{"n_layer": 22, "d_model": 384, "n_head": 4, "n_kv_head": 2, "head_dim": 96, "d_mlp": 1536, "vocab_size": 8192, "activation": "tanh_gelu", "norm": "layernorm", "norm_place": "pre", "norm_eps": 1e-06, "positions": "learned", "qk_norm": false, "attn_scale": 0.102, "bias": "all", "tie_embeddings": true, "parallel_block": false, "init": "normal", "init_std_qkv": 0.0203, "init_std_o": 0.00306, "init_std_up": 0.0203, "init_std_down": 0.00306, "optimizer": "muon_variant", "lr": 0.00991, "lr_mult_o": 3.0, "beta1": 0.9, "lr_head": 0.00843, "grad_clip": 1.0, "warmup_steps": 200, "schedule": "wsd", "decay_fraction": 0.94, "decay_shape": "linear", "final_lr_fraction": 0.0, "batch_tokens": 65536, "seq_len": 512, "doc_mask": true, "train_tokens": 574800000, "steps": 8771, "dataset": "wikipedia_en"}
Each number is 500 + 40 x the weight over the matrix's rms, rounded and kept within 0 to 999. Layers, rows and columns count from 0. Numbers have three digits each.

# layer 13 MLP up, 1536x384, rms 0.104, rows 1200-1306, columns 320-383
505492531478581547476501455474436524489505474488427485519515448534532532522541556545506498541490467512574551456446528497527514425522449551561550430463509464590479479443475497544478491507465551
496467482507563542502494503456517463458502530553505488521486509527521500441466499455507456540544584525471457481549461480596545442571480480516501462417524575499515516484479437460515499493449551
464543476551473474439457485521586506540423498544482578512561534504517485535527501512485486501490485472555453544506502502520498509558408422475555493575498482487546517469548515488507448494567498
496495432558511494533492467513503529515428487538490448506609527560404551488497561479507465503481550536602552458447437494522448538526519560426490519506546528482517461528491542523479466496535450
429497476498569560492451486524559469570492478499475582469569468571545573563504533436481518475529512520592542406461496531445486474492515496523506512521565554468488472485529536503460436502468464
491455417533482446482451505498565484470528522516532495546524555541560551540513474562563473557574475509477548373554593522508553532519475567517466530515479501518500508516511502471520470519521561
593522504415515543457558511486491459424521449490516452443466542480530502497510476432567471477507483562513521476490540542493512475555505487487506538542553514495509460452468433514529504516463520
511537499466535540471503528501511516522460516443498543522487526466454497488505533486479460479496472456500539490499490501511570493469494456523454515512550478504452481524508497460517486510561495
487520560483436450490542553478447455395526483552478458559509543498487552533440478568487477496588486551511505515490465520497502474482449484547547496504488486498550539487553555523493444452453606
553457506542477547443461531459528493478599490535472528459486510476433576512520472491520521526479455562524483511432492514490487482533490438496458490475490484496454452543441467514452456418576486
540453559504474510413437546456525522559445552465483558485492525547543437474477487462491453416490484468483542459488505471537512525484522496501475550526476525525506439493472525492506495581543500
447464558558446397515476512544541494487438527551481498505532464499541560545476540573500453543500567543461420427503530513468533547490531529494542443453436473483519514403453468480450477505518495
519532464507456578570501461483482433539504502510494547500468474533449532495427531471475486438453503567503436528516473519460531489487459491487509540498532491514558515460501531537479469516520505
502472460424462547495550479504522401534503449420552482537477564485460558533562509490549494549457451516482552485528499529448480513479590531439532487525557527576455490498556525535522610478520492
490499462527519535585515474541469482548541490486594468565448470559558503552579486524490573426517520489574488545524433565446481485475524506492539524473496526553545440506475486481496532551504512
453409507441431557518488433505535547540519570495551477567526536529495593477495523527510495495516536566508576502546528486520455492493413466478500547505473501477515447445461564482455527528531482
487530471448512507536547518517541495506519530511510500469485537433418597512550545463552518471440449442545505442495482521500536504555572435495540486501458523410526537529455512515513546561524461
428504458556527455499453501456482522500572522537540470587534532466498491579465527549476494486520574556473430549564541515483516491506505482483538490412486533505578505558541507478447460499528531
494513507478549477458477492492456517474470516472448490514443473502469509516471559512524554432568455546544472491546537548539482501496487495458506469418509539561475494544521437490475502446553521
437569473498456449533471563482475496503444584465502540461478537469541478510525594526521489414472473539515425470504517543546474438477530461433558497488462488545496498524499424520442584468463441
408540472483455427445484459479435558506565561444491455517500454456467496504545544583458454452514487501532512520550512485499444508472532546513505412472528517501439505552511500486545525495475530
549488508500449500442529505462467509508471473507531507494436437501482617490527514436414558524440501500505522535541550513473528523432487524474574551522448496494531507477499480468513505446413497
467500465476601464542498485480489530499473496538586554555447502499491509536482445534523520563487551549541447495454521502403533466536499494449475510544430546456488444483505527430547429454544512
564518518395409563483529490558510470471480511494445509494541527468571447450576439530479570495510518489549475490507441505547518519523553559439468516476483548450510531494558493498469491515515523
504504563471481511535529591488556396449500471539509460472468469495541467461433443502483506513545503490549535492526504485536436427471491538479542537481475511496545459488522533475490545555525494
486504530495518519536521568455539460516535521498452437474515471438521453498572504545557504459541509477469440481525458498481509440513523612474433481553491477528451502432467477459544568484463500
517559528472568440496508457485526522490519528446411573517478470558408510467489485486468472563441557574477574525500517423568517498501516540493571500522521518516476514469490496474512524525540543
476509570520473538560517500469428555468518468460473484439443492547451418546491496492460528499507487452550559525525524450483583411491466533474535509588493530471486461526432428566534520466446562
541455509478501487473544645457531455600535494531512529455503566512503536452534518515524579493515524527512543472518492554520514504531531517495504468494505400489447421513546495463511502468400522
519460506481504437492548505405461556503529541543484474521480493566512465487477520513493515476510510567534483514503507489500496508522468442489512496552518553472476485549458529546492461453519528
470488502453500447455445473536523500498459508406470493448531496462528527457506472502530476482553524548491533477559557487530488431434548496521511441461545495492522521572512511477581500498509603
541492429503564533515523512463531512506487499497513525515545514462519541495450516453373520474503513504485523466459491490515483498556501501508495568549454446511504509494528540517495435466489487
436414521497505476589558584453556538414578457426493479454476509563444476573488449483558503478499504486500532551534525514463530474471537469527473463507595540523524499512491562500483474509459592
506543482478518591440460467464463468484583429559500511508490543484551556486485539455515513523514420438501434632507460508526531457519504530440450505595495534483452477451505547411481491534527525
492526510537551495567488514553552563539504447573515422581475547471459526481427480522521528498560429535535493462559506515529497465507490492517479527528512521485489465533478506574554478471471428
514505490443535482516530472465577524508508546571581414539528497517613480553436536515448480511514528556492383472483446524522459574540549452532528462525520510492496495528507414460504563478493461
437558411483521454448481500495440497488483550492539496423505476549513528547516538450520510479447592498558533605483492511526449543460551525486461511525493544457548541535565410500471577478483515
553413542548508481495496480556458514472563551513483492501475541490496499436565508454473515551522453494535482438489461534475605451470515535533500498452552446462499520558497541519552530461421523
436450566519485487540497502498522498420545576423473546472520472462426463471502523524563423502490490444506506489461511484521514556520553469524508469521538622493544509481465478527444537472496468
511518523496520463511519482491561467448518522479482535561454507499468509480496470496559521479462556544421465446518507430459463461528472485480493481516546527542470513516481473528517514531523470
535462460455562509493482450460490428537469513455524564586539530380477482510523541521527569501520534521413464520520490459530470471520525545504433514420488480484522541552381548495496504431514538
476419514511459592471456488497463481513473495557516547570472566518499490649498463507540534533528521502469428507435512551533427509489509503438596562498513503514473457481523567491519456501438549
518400453534519415486523473602550501478487519523554504507475510478446518499466505456479506499480524518465510481512491547538493518435545466515505490486468565468518531521448503536369542530501500
505485505550476505496518454492520530553561542475509515524537594503485464494498498541503589519494537501428442502535574556497519513495487505494556548542548540492495435452485558535484403464497432
489526527424488514496450531433496454466522548592479472544554558549493551497453509588446467511563517494494440515533488421415516515474467528411512493442506533522452589485421450426464485497480551
519581468566482498546530542472539468558489576527523522499498538427477389488516464598550485547494562476515530539545484499472489524480467486476493472485563450470504498444456398451475440580430464
485513525489551529548545472562529576340506453478461496484534515494492556509460474483478505423488426469510571468487511437472536544477454557482553418480541554508483426501536559492489564440463561
538482492514492482538488470490530522443628439554498514497482521546468493437466499455488522446479475573569477514522533534528486488469507478493500484509514452533477488483507487468561460494497438
535465534468451524453493469486556535494454395558429520532543482558553506536579457457508530511613405499477541462525501553410433505475576492406418533464443461583458441495521501450464529459488462
537482468566463479519541478462546506512510495556479542478533553555509440493462460501521496490563509502472480506584555553544546526490467515526584476469539512443505562432474509448507469503487511
497423438539582539442547492490503437492472499533552456507472501564474561530609423495440520470504484479488510514556509423446408477542498527432454420455559539486472451463523465538490535457438555
468579520541507492493570539450533508517447514502514448536501517415514527499474422505547555440578516456502520524500484424512447471516542575490487543481484444475518411507493533541471494443472448
471513508521534561504458480439431477517521484449552552500524472552551517536556505499502508460428482507521485521534498545478502513504529508446515485504548485482538491478508465502527468502475523
502479508545548503516519453531404581449469485554485534439562565503470497475491524540516478521523437447503495534472439486485491520473539511540555454442502526510510505482521450574536499436559476
520509529494574546506508479452520515461496538436541468541536523534488443438486550469457508502452549484552503458532472425535506527518385518453437499480602546555484488524493465522501452495474562
502522583448511537460436501554516517483460445505515538608540488414470566465505500478484438546565470520441440505595450497473532462485490552552500514563487510497448512436494490496497543457462505
504526491444489488530484481428516499496509502518474541499476474470430536519538575489540528513501544474472504478494396596438439491576505529450471535530431484468532480475540530438503565508502477
453513544503551499463459405496457489508509566445468463413518553562446469516449458629552498510479550483583534508556499476528548493492458457524582505493478496487471583533510515534486509537504546
484554546531495451486480523524499522382546504425523500473480562480473473453501489452380501453438557460528520459474485543473602486441531486390531514507466447477436510454494530479461539546531443
449569491517459491526566415405529489477537522548508503523454585430446505506508484420510563476516481547468520500516616505554445494476549507482529503541512542492515565444459457541467499491566500
507447482469572520490386410479475506463503438582494513504515552461534581445432562515532491520495535487506428459498496468514431461435441491504578569510425503491508530476452514524498560414500502
551512534513520526481518490479511530466479470557500436522512510471526503502504431490479442439505468523540533510511555446519487486509508481547561525532547553553560497536513520453482476574547503
504497492435467591462443476474550550483465534502549442493547382510535497477453477469463581503450524514476506595491504463490490495544430463424513429607554475490539459421518429541475534469517453
447463442531543502466506578552454575475464517429537464537466524504513464471550442497466478527498533534453467441439477504468532487535528554450543498619541534495498464429491574462473476582487476
568439545484441415427490455454492553494465508481506501483511506524464591527520555496531535385436559575538469512505551515524431517546491495479545475487535503496488504506530495515475514508467472
534503519503471442523483408457508565418506431538486382528455495508486504451427525563482524470534436433548494512569565489500518509528520499463523505489506476513506533467627558617487533491476491
511442539500487513482492536438560481513527513462487506442513482509509491495570496537499501533506486474548512562571480533521502556494515503453538481517455559499548535483539428486527473506489499
528512493507483498541532498517461522442452436513479495508450499487530526499500491481477491480539499543509490519528498523510607505533521461447488571472496520529445480502526435558515547548427456
471430528560455550473532531467447476518502457551540457474507533516509469507466499521486529425509442572507460522529491434469490530500470501435473535467486478446511568463460506554525451496535509
502474545517523468560537477523479449500553533482531591532481515522496498468584453449549502536421506517518454481516494532488452512403508453535584527453512433481471533459461452482446549441504470
426497468574503489487584514565456429426596589427454597494518479488445466504477474514594513526477494505469567540512502516510503498484511533538455523576486529440475483461563504485466509457553530
560530494431522490502432432468480476489476457522478552531535530514505462537543423508421546488490505534494515459571545477452560575476468494548544510558479555432523520513561528471485462474417495
511491508516507474519492455555489505462543472507544510508519501467528521419556436533496522488520581593568517479482474483421444551490500510539510489477512506463476440565515446544579544515482499
507431462456501527537535541448515488509484519478577475406509555471516485470495526525529522494518501451486537577469559502464523449483541471513458576481545535486496517452506461543485504501532513
527547487531523477492463513554475527530516513566501570488501487453563471465476550501491574445508452453503478496472521462519539462532427525488493519512499511455417510504557449501487503548507421
466475516485530523480502478512516513495466522504590479447465492507442548451442541486498519443530539501518481473485506540477564578524424550508558408541574562522524440574482506418447497536482521
596542488541493512456575419461483442507507513511549558471573513527464603496527511435561523472510575510540479510504551479431473500463469473536523497466398455553504522452456561500491540538533512
488558551501377496446479461500578457515470544496549491483524504524451582522557505557542490425588474550467486496489492557508561454466478481487371523502567562508418434482467498520479430499530497
490494586522476525549521551477523479498509426457498530505443460530486470544504477523531477496514437589509461498512413493468479507503547523412500525447507519492485556437503484474515526528543479
530510465520515548460529606481511426575466494492530527544376433491555481502531484498560546492498552480534493512494531419541478440463536564535526442478511502527542466505467465479498482527533461
488491547517472457479456449537475480562520418510505465500440469520501539526451525429493580496546443584585470479502526490525515544504494426506503558482558473490534549451482477513511564502512577
481466492436488504463441573460475464509500478493486546512531522521499474520451413515530472568460574591464487517474441503527474435465562407552500500534554476535554541459509567515490540448509458
482464542382484499539481525408525407569559486525556526438549566528494525509450437513557472487492393562525469432490509574468491506457511433518496500499456583498523530486449526504540517487496476
499518481518464472531457482464490526466488444398459483493470548460435502464526501619460439539534477500502521547520532532491450510473579536505528584491505469465502541558528503549494561498498514
485588573488484538522560535519519495516544481480567515579486471449418485481530500494462492514478461489498470553528527492519535533466473506454523517493453482489464498469501499506473476499465503
495449522599551461506530461451422506467468494454421461438535541551540500477442503546439537482504466489489536477500500588520469445436511463546501480496506577492501522584572511535479451530537415
528442482527515473521487556505562474514575450506513459486497447492498434494498496440571557488463518465449517541469515482483529504482463580533611513577519506479574497466485455447430499477506440
494445589444503513467600499473524466494544422568545464565489436439413429517475503528450533445494471531480560469498502496616486481440503491502526544526499513476519576545432481501559536509541488
517487500539446521419516544483424432469473518490469542516561541543477501523502449535434429560557488509478516566503396519523462511566452520498498516411517534549481504461486570516488521548443504
476459494463521492487478517474477508491477466600457521474512534453523545548506461491446472410473470498542499477492550453464543498471462504486513524447553499539503454464496438516513449548548513
487477461550501521493422552493529578533482460606449564535543427553548619440484472514571499531539516529515503482472452497454501535567517470481489595485499537498561443487476406480534488540542396
461489485543538523430562546549472496507545449472492484529516546511460507408472559545458470509546506508438492507555516513507463447482526399566560485477471499501474496518405406492541585513465512
479451536527484531490464454448496551445493478521477477383524416487493526479449520495571502540515437518513508527543495499565529565567522491542518504508556477551482529519490461499572475448434490
539553474526571566495531534495452600446473408500504513453513552437450391476448452506485468539579522570469574410569506556419535534518462466537434503522468483522440467483419511513492503528467483
472494523542523491529548530483517491527440586507522469461465655523513544451470509529565472491455475546481459469419471549478473540480456464491567526532454472559453519586509515453481490475443501
500483510500491526523503544503534565561481483515522450507548522536517454493536475485465508507513516528478482484556484573458489471539465576526512516515443487479490534503464535575479517543441472
559450480460510494544462487412459512567515487549548518434510515514507532505541520458522525489443510542530527414670477600551442454507513490453449491458539498502498509589431434492464598541512446
499558497477514503449550483481475449410503457502559487462439538489574445524494514523473474532481564513475423460495473515534558441490550526470468420488533532487575456594500487541516495497514454
505536441509559602489553518597555510479461469502550460561510562452566459490501487575499498537524542493489484496442512460442507538473504525501501492453481466467464536515461452452463491533535484
436503525575464485591515561508415554553523519474562401430480545530520453462530495475469523495523476414551504506457531445497478480544472551471567462513490500560514529515468435499491506564504519
526541467506538461466513441492481504441477516468447501499505482472473494523556521548486511525568448529457509495531547540516497534485411505482505461509454502460455586454435509536590488527488513
462489549563441514492521456484516499503444504482612506539492472526530523486561538528502503482531582509514555520501557460565524414449453458522452539481443539511456486515443498610495421449512496
480481420476519436482455405561457607497444473554523517461486539547522490558505482522482511535489482483519566545513563513504545514526453467487479506460432541497488399488587508481452474478488513
493495501457547517480510472515538530442527515444522558515433457485464456505558574484513488526461494581548481510491407542429466467520534430433466524502523577498490559538471468492499418533517495
466529534557527514442454516454447467529480551557535489509524478483498532483492459514479568564526487449454530466423536476451441473493482537532495556516616484480454481460505450466557493465475471
495496466497500546511546527432480446490475493511509446530453508500479415581421492508531529575512438641464536447486490496552522464494472489523475370425589481536476511490533575497529550522518495
526483464472558496483504531500507489519529555495485498494496442558481532501434422473445557405556528509560465472541550452469456584538461513473499523540545516521468512565517509510504477445444526
# layer 13 MLP down (transposed), 1536x384, rms 0.0274, rows 1200-1306, columns 320-383
484425474421537421482508506532496469521490519609533521457494456548575550461476530516555536444521480419471478526544462488522514484497548485507490490575486473502498469525532475542502473439545461
519495526460500524500566537470553504507491543552532568506540529498590535427510553464524494465422480440526488555479534515567510508520528456491495472454482465542525550499524509486476445527492496
448646498438554556475533476467442475510476433519610466481498435483457520604586510521496497514498549427477497499588404488522595438514550536512496469542516585435514546411492454497641548564561472
528540535505464514484514506446449493509510480515455531444478533499460498475480481618491502510475524490558526543589477441521492530466504450487492647520409507538510518515496498526520554549510446
409553476521501484453568465557493544450484520492483483572478455454494553519481496436434529447518540437470543482520468519476434450495466650551465497579425440436488492447419505464513545493557459
481533488566452524593551511457441415483473523485504505509555458455501437446534490526451423481516462424510467428514532521540508500491494509483507494461517466533484511485494495506462550512487501
518464500522505493443490502462577540505501512518513559460538537527478516513456534509487517494512456458409512459526414561487424511539446498468434534447455424511518511455572532543515492546512498
479458423521457480518455509536505473587477508504491436575487481509541477478474537507498488487560496502545459480569537493462547532529490510608499500566565468580515536542510490476500520437518466
544488434569508493508495499549466484506522551485486525481554477525514386511488568436526539523549506468516492501541504494502441504437525510467580483536531524472491367615489504477557543461560468
491493526492499434456549498468486544491508567424501597445493496508534436513535622505504485527546472537510446473545409476480497509516513473449441504476478540498479551547594514472450461494450496
484511473504439543542540460528484524562522512445465452502499483528464504455493500494454561477450508482533499536516518485557504506492474494499525389449571477549523482499486532496570548532449550
529582546482495466507528497478445544527541492457575521533541535457553446487487539487441523486508527505516519479546526514444445517473497541419469434418476464602548550465438529547529449481490550
593456592544509468572523466486517493538550449489491495547489497498532562487521438478512421426457523497461551550469406459522494526524545549555508466546525490459514480512509471544499547587536413
513483557495496415370469546478482471551582566494605497440473510574512466507442434485492488516492502475453509579481486459593471510537465485469411500510510585465548527477492459544493463600480460
497567450497464512460508409470443509464484527490488473448463595534464455449509499502545419542503545492510487410493490511452529481552447503483465556549568498452466493513525503447540395471504544
565469460478492521573449448469489521440432489479457488577409489485537574507487437468507446503522489460419551485533556523494469553578575405560519451476478521474470558527466493510477460552453544
480510560472463471506489489463503458557522413500492553508561450463563531455571475456504540457503530487562504528558497465513481508457524463507537493559491517492509582496543451497467507496529503
578508485415571483511513587540479472551457452506461531520506460486481553529512374469505494545473563499541517493495501486514393603471452481395445568457472529476537483474477500486532500497461522
417460548525471560515556496471515516523445538532488516562549512468506491429504419510478541499470501482428564508445470487511505514506470502498502486518499471523510500509444490553566499472499427
558495472462570531427519473405476563523439477526554485492502499533495556520433488481544525467492538501425465584434490619468558464472549510481398463536511541469509551553412497575525576470504631
546503510446481518556448548518536489506518482497423494478466491517487495486532497450484521563507497473483614453535559605511619488487486463508506491499509508520485441519441481526510497541484502
482465552521496505434509526516501514526507511577519530494474520486529476475546499456467472502518562535531502502490508506513478528538547482469503517505532487545464549478582526446462541484460476
475573465488523549475436557534477365431506612476522561576447510672540506519477452497498532540484500487468491542431561493498469453452518489548509463555479523431630467498510471528443481549566531
528540475551568470490528532477473519563470501560457474490499436557522512498485441534530431474525495541520513473460519426473461553487537502475587470497505478617556450495519508496459500503512522
553465518458514504493522460415447494481480523481535492482437486432454501507494502488528515526447508445503502556406481555459512553555538534523491481536504482534449422563471512498463451491531499
520494490492450496479418455568473462561429499543479466506492385525466539522522484530506476481395519485566497608463470527475476517512479517489544533559530498499537544543512495522525470535470504
460474535460379498465489478523544521525515552465482594482465507483489466498461506487517534447556553563508458451531485489485544497586462543466550485455502511489476523498512490566476586482500479
513468471532531580523522415537444493490498491532492505466509469487485595494449502572514515561482433509535447512495500521500525505495458487504473502496534523467502444546523519566497457547488481
387529503465492524548544420538477589501458535475487490535488493515435483510448457524473483496500523544527491503468489523509553500451450509477478447537448561505467481483529536432470540472542521
484565540491509483507436493568527539481538538476544505500568511417488546492503493478505484461542444425415547497533535498544478543470463592499416442486469577486516449461519447510508555520487503
521516422476506509420550608528554439490582535452496540525536532510514548471545486447507469515422556478487542530544540506489439479492505500512477456466431520481486394453453542484560451508441515
530509463497511497441466483526520461486538509507546480517557475425567459471538515523480577557443497525549546511523526565483523487484430477556451464554512521529428528531532491530461461456500451
421566512551496536526493505444593474438542459486477540507557501416418514509573506441563490503469429550399510543496454462475555497442527536441517461501485486500504565520499515522520503534523503
431567502502465491428502511527460558541524469479520559476457496531505486528439507541523506497523528489516496516561487550514532492495532512503429547509455502502471460496515466528579467536532511
503438449447580536600512501566489450521520511499546402536550432476523507550534467554484501541490581557494462589535495435516510506552547432457551486439551441477446465460494552420508432456448462
508492472481454486484525521546483497479511500485459442513545498476440506505538545421443498456531531467493554495482496526567529486548460523499482549504462510492498532469503571555503384589478548
502476489565560509512540456473541497533496486449538523547534648519599487536626489575516496561513496558474557510531540543407527502479478477539466490505517527465475505490455493568529451520585535
475571529549520504497513505392469454446503503474471486507483554487504529479473558479566492456581543416519544531537517526555558512534482515397445465499445543541498488494449426575480572505524480
512519532415496409465456540459549477585500486502515397485497493482465483484596466544542457510442518461575529434411508448473461536596486521525486465474545375446476512524499496508468564502545524
474465472459474459504540476563514491454517435491477504507506480505488475438523467447516505401499457452524467506528548464549547524539520505504479467507528491554516575459403543509540560461566504
492481513537496481456535540451531538488488463534511487525509501471520469457529513530401569446552470528539557450451476431541392430515568417481541549521496435606468542467467512532482495511515539
489501457526463477543443473445558507578458453449478520441454514430502412500448465570523526556517502417423529467500451455530541477555561440500446514484533533562510489488585570497518567508454413
568493480529521532513462498485456447533462504476487518509418494565582559439534586567513497562543505507488537420416548474487544520523524506518513478506559510488557447509538547515556548436504503
558485391492528575471496592490490446465505489505502413547473472497484545468456454574510493535479460478617477424444499503479509519488494432498523515551453540444490520509490488551538497479562465
379459511531557428455473456576527537439528500571599563446586486536488446574494535497419451600537490560487454524525512471500444517511509542577519526541476481417503562525481519501462498485530543
568540451489489476443509561513446530469538466529467493451507436490540547479524554491494512474489441458455452438556523466499499502474502555482519575542487552531580527481457594525526491486525503
476456502421506502497508490517525506577469493449507524570469435431566501484459493523474470474460561535602546478512499460465471521427487441434526445427502476511494529491482477476460463420470448
521448331447517499531548455503401490497463513486526462506494546584493544532480473565551500488459559508445529487473512486540521482454553499463525495494460460554547550478523509572442463491559491
479451436428586486408608517577543459511521490510481477559486488515517437430612493485440528479514450488496444472569482442465449526452518472505516460444474607455537466553525518555439541519490507
495611475445468488504439490524539453576471563497515524546569500478453501531471499529461504501458445452474510431508485513545512479562484483453422573500505492550508512519514543494557518516491539
522454495485518496442500466498439424584499482467488519452509536507436489467553540501525479441484512514465438442575446460487542549474437470494412478544499470498450503514545511451522535512430537
521493507566563470528479551498544465480458538517486519531524485489458461518589491392525447498464474513431454526492502522526589520472538481537554484465463584504483533513484468455503554454501500
535520485463455527414522483486542536480478523491436450501514571547543590484534435480503505556561539474531486548553514480571457512530532484532473457516513534562459498476493478497527506489532525
456528509564491469508527518386562451531518473511532441472514444502569425492463526467437566525542546556509520509462433510439553502465515487500473510489502447429484482448513522419568497502546529
401531522518484530504600523488503460502514564529511554490544523569510469502479422520507511542520450506446499504470551500529462458525523544561524463430467456502503474534511546497504486435491436
488494521445466457501503507562497413532482478459573518489418489454455446480538572502515510470549523539504534464501544537505414547497514493464521509506477485513511516481456438519555508457489575
524469486539499519530552529466504520501533510491493538495532517479512496505468486538547500464624443507453495551527520532499449482400521506535505497460489439467455515555488432551483491472473524
485483531504423429518540478575565480508509465513461545474461504511601498466468477414492581538460507442467507539488569482484433442486518551470486549473440501446548480522435558388417504480523505
515520546578506478602568509490500480465523539492519476458507555449546488430530520590502545519471475529465497462479448491479518482422578534441516473470480474410525566460437549482467519530513489
451502377538520486438516457570512521479508546497502561508564448510542505454486534480466523490549510534439521497463522451527489557519513429480470569467501556484479486485452429460495559532489560
598451442497534554530412480499567459498522451462532476472482490447575510486472474379510476546459448510475539407489577498498447543498438500500559532547529430552457507540535454499467458530470512
627459516496600520455473486493469513549469534550516452533456471546470453463501505516527481493546504521500520523527558485499463489472545493578568526527528512440503442541512536479502508532516508
563536528529504459522521449503447502497466465477583507513547482426433489472456479497461518474497550466560448508437512463552560556528570460489521596526509470552475543443496568492515527432494474
528416509455511513486496456486585465527558450503481427513445567409505451512495623443516547453494497459412460539574562483469527486425541504567481478522504489510506453546584427513571497479507585
512475464449559519552500448495491487423529465523491487444528506542495533496401476513535495594420509542520522558495409517486476535456498501474532524561482557564544502504473461545513546533510519
487485516482474520485497430427518499473452536548526454450500501491433463501524465500526510446584490466454435541474540479500480499538492555515541489466477495437472549528496456527527479550485481
446519514485492460504483472505420492459419542489584505450510501462524488519496493512522505459533496506616499456497492482522437508512566492521439478502548491570518533501530543445536457492442324
470458538444529524473491524519520460563501499457526494477457538467471535558482517450515422518518429541517539492485448442448432560527509450454526520459505512463496532526518462524492490449520502
479452538485509407490469440491520463500429510497531527490499481514578535478543528485481506539489477505490519537519509548484562502456550472492517506426469434451464441515489501456460574522431594
455491543492523524473561559594522541489492399503485520479518533443515507494552456552569490493489488447452575472515496542487512521461498544581411464562485580438528545545558447550473492518515415
479465478533506523501509505447481493518511484467478512510521446590564531546518523469488542456499474509529411501532520412580482525495548549477499446476524471494506461512493539518446550568472537
461397438507445482510470514566518514475407486523480516518519499518477484520421515521452497524602493474522487473551536508588494564500488484506457536410480557475548457543509554533571497539558448
521494477492522518528454461508462563524509489470525489518509431438516532473487518490477409540493554524518438544502458507457549490481512419503549555515531532520450457533476456433604470539489537
447500421494484508559437529505525461558531477479520598489494441501541480554508492602527545535462466497524473503557528509496531459459489443534453487493479521512580463465476546552454496373518477
526499463479555483505502520526546549512511480475545503544503521445510513529487501507480510536494467474491560506507547544503533536535508514498531497478476472432518461528453520476506502539509558
527493537488458459520496476602488538499575545512434555471551468523436481543578510519466553521473445508515494523514479453519582523567521483563457535530491489545425527465557529476421498544564549
507532542502538481495470473442495620517541522489560427554487516488499525453550478512486436517598488436461456533574484566546595494465488448442475444463486509498432534452487464514463437514495562
485530533448538462530466545467461481482567528522496472472528490519508589471557463495507543439603499501561537471442471522522456501554534508459529519507463433560553517453511512540438564551485506
541463551467443458425537539470425478511501503507501536419443531541436484536545481491541467521492502498484477478538511516503437532536495493544493451504480547472446509508510515465487553477502502
520492525499523452531459547568438482544456460458517475552592473421402542511534501526480471543448565514504501552505471456444522491432620502544398546462531489471535520545541455415486506496523508
566452563556563527534570531507563458485531566500522474461469438444546512468524502512540458517545465524455499530452525480448455452516489454476431455502508444534424510517451497464462524420430519
504533457522553511503487520526509492497559504447478476413573518508474433484456448497513575557559545449457529475493560490430519498485483579534557607468543504476511457492556455473545533467507565
496483435529535570497503522577480550549537436501492488544495444437413499511520472501463477531605417466473419470556462489510513461472541454501487366504448536479517522507467471475498526547501540
455458508524504488490477447512513429514561451586482574501510526499499450514525498435506570537438469486517524478573503488471511468548485562547508519511439532507556506489525423486517476511501517
478483487474493460479473524492475517539552541523492532447550506468537505563475572466500571497576506555515505502560524416454469549540539539545491481496523432521503563486475495490502576492502491
422513478517472456436491503465508505518529481460522488492480474527468495487527544479473506552536533452493568523416570411510477507482402480455517512525524489508476576455434584510503541457509497
481482486539485449513439546528519496546476524522505521449501436526452461597573542491488466491516555505579443458503457467426525475532523536566492508450572515487396490479536575414592498580497547
500423516483516473515520510478539535496572492485442484509531470487493432575449520547499474458517473473489430490523548509483533510542508433497501452527466499520451430488539493544510518563485513
508518480503537541495491490506518471564492459501623577560504537464476534493452503521514489503489508469519518535469550507560503466468524536532477542424545516448499486450480521500429549503577469
539483487484519445464496460514461485503496376465492505445470526561498509500577550424422463506516440547595579493506495525461545469441432507532577582454589452563506499593454472544481563562474522
594541467519491465565502498523422467513466519505533447526578614497501447523486470446476585470533485538472426505476452544450523460524484448498523448548551540551533502456451514466531513420525500
515622518480485466516428477461424555495445483445522467512492504503518534497434461452502427506530482512555479469487568490428529480460513509504487494479485463475548477473569580550423499506518537
500492519554491488503567526425481450504536520508467457501596483523477580539442484515543521590493502575556446447520566402475537420479519535477563588520514453478431557523503452486515461495538468
469584495557508521566593478437548515470549464520523524444577437514516523582439530454526511489551439470461450514438475479542510492484552452514560546487484533481600532547436508533498526529545499
443487487559487526475487527550583487478531502588509450486527560494495433527525503459442550443541494489518530476577489487473533495452563448485453551482495485465526457462484440521565498446527528
501498479446527531545477476583512536452517508453438477515524515536458458430524567530457538472512578519441498438487597464586554495523463513550573489584506509517530462477502572434466470492504492
541610498513483411479443504534490495516430514548542570452490491471496489518490418503523552558607543520545559475552502542522514540515556504573481463522538544441496574532529485486474454512469561
488577511478519443498524516534497462502539446477467527531521445497441469474414491483453504499526422471507527450556597460536596478498492494486507471525483528496590481488464583418507511513539541
512495501481533529496469446440502499496544553496575467540543464516385515546503500484511509455527443441406479541438466561482535440521481607529472445434496471428499457519464494543483416514309586
567475551557501535528571502524477527511502536526462490504426495475510448501431447461526515480431487450475534506469485584518450515519475438586575495498474495465541472521522586534529468453488519
424513480464494505514510585522486520574512527507528542515515468583480505405522535529520464468485495442460552504451513457456539524513510480497462456522552496503510516543501533492521482593538474
512495587451521475507444484473490531415461487520526501516562461501555509494567482568543504534553433524524467407487524494481507566508510481530601456517504539565482496555517501510444466532597458
515515440490477501576508548552544456476483502404497494502367475517528496493479545483476546526514451488505505526466546562457591480526494498546468563545439465463455584541530525479561530478519487
539474514483484477467437535473514480467485599555448514456574521521557499473405456520556534501519557451498485491523522524496593542548483541502543446480532543502516433493487463480487512442508488
561446514476525448486509504407500503525494506499493502443489488524418487524498499591551533537499532451509489462477445531558487548464564526499533467540418453537480590469565512556492495470490492
510500515580537540465540524462500462433455523499512513439507486459469562505530480446433438459542547484531601449452502498515548477528480499533464530506468471474454567503514512467525449462512472
479499548480489470479487567486517500476509455500467448504519568563494460531466507471428484470428474530472504489481540447516562538523491540519589464495424432521459522559505489446536546503559487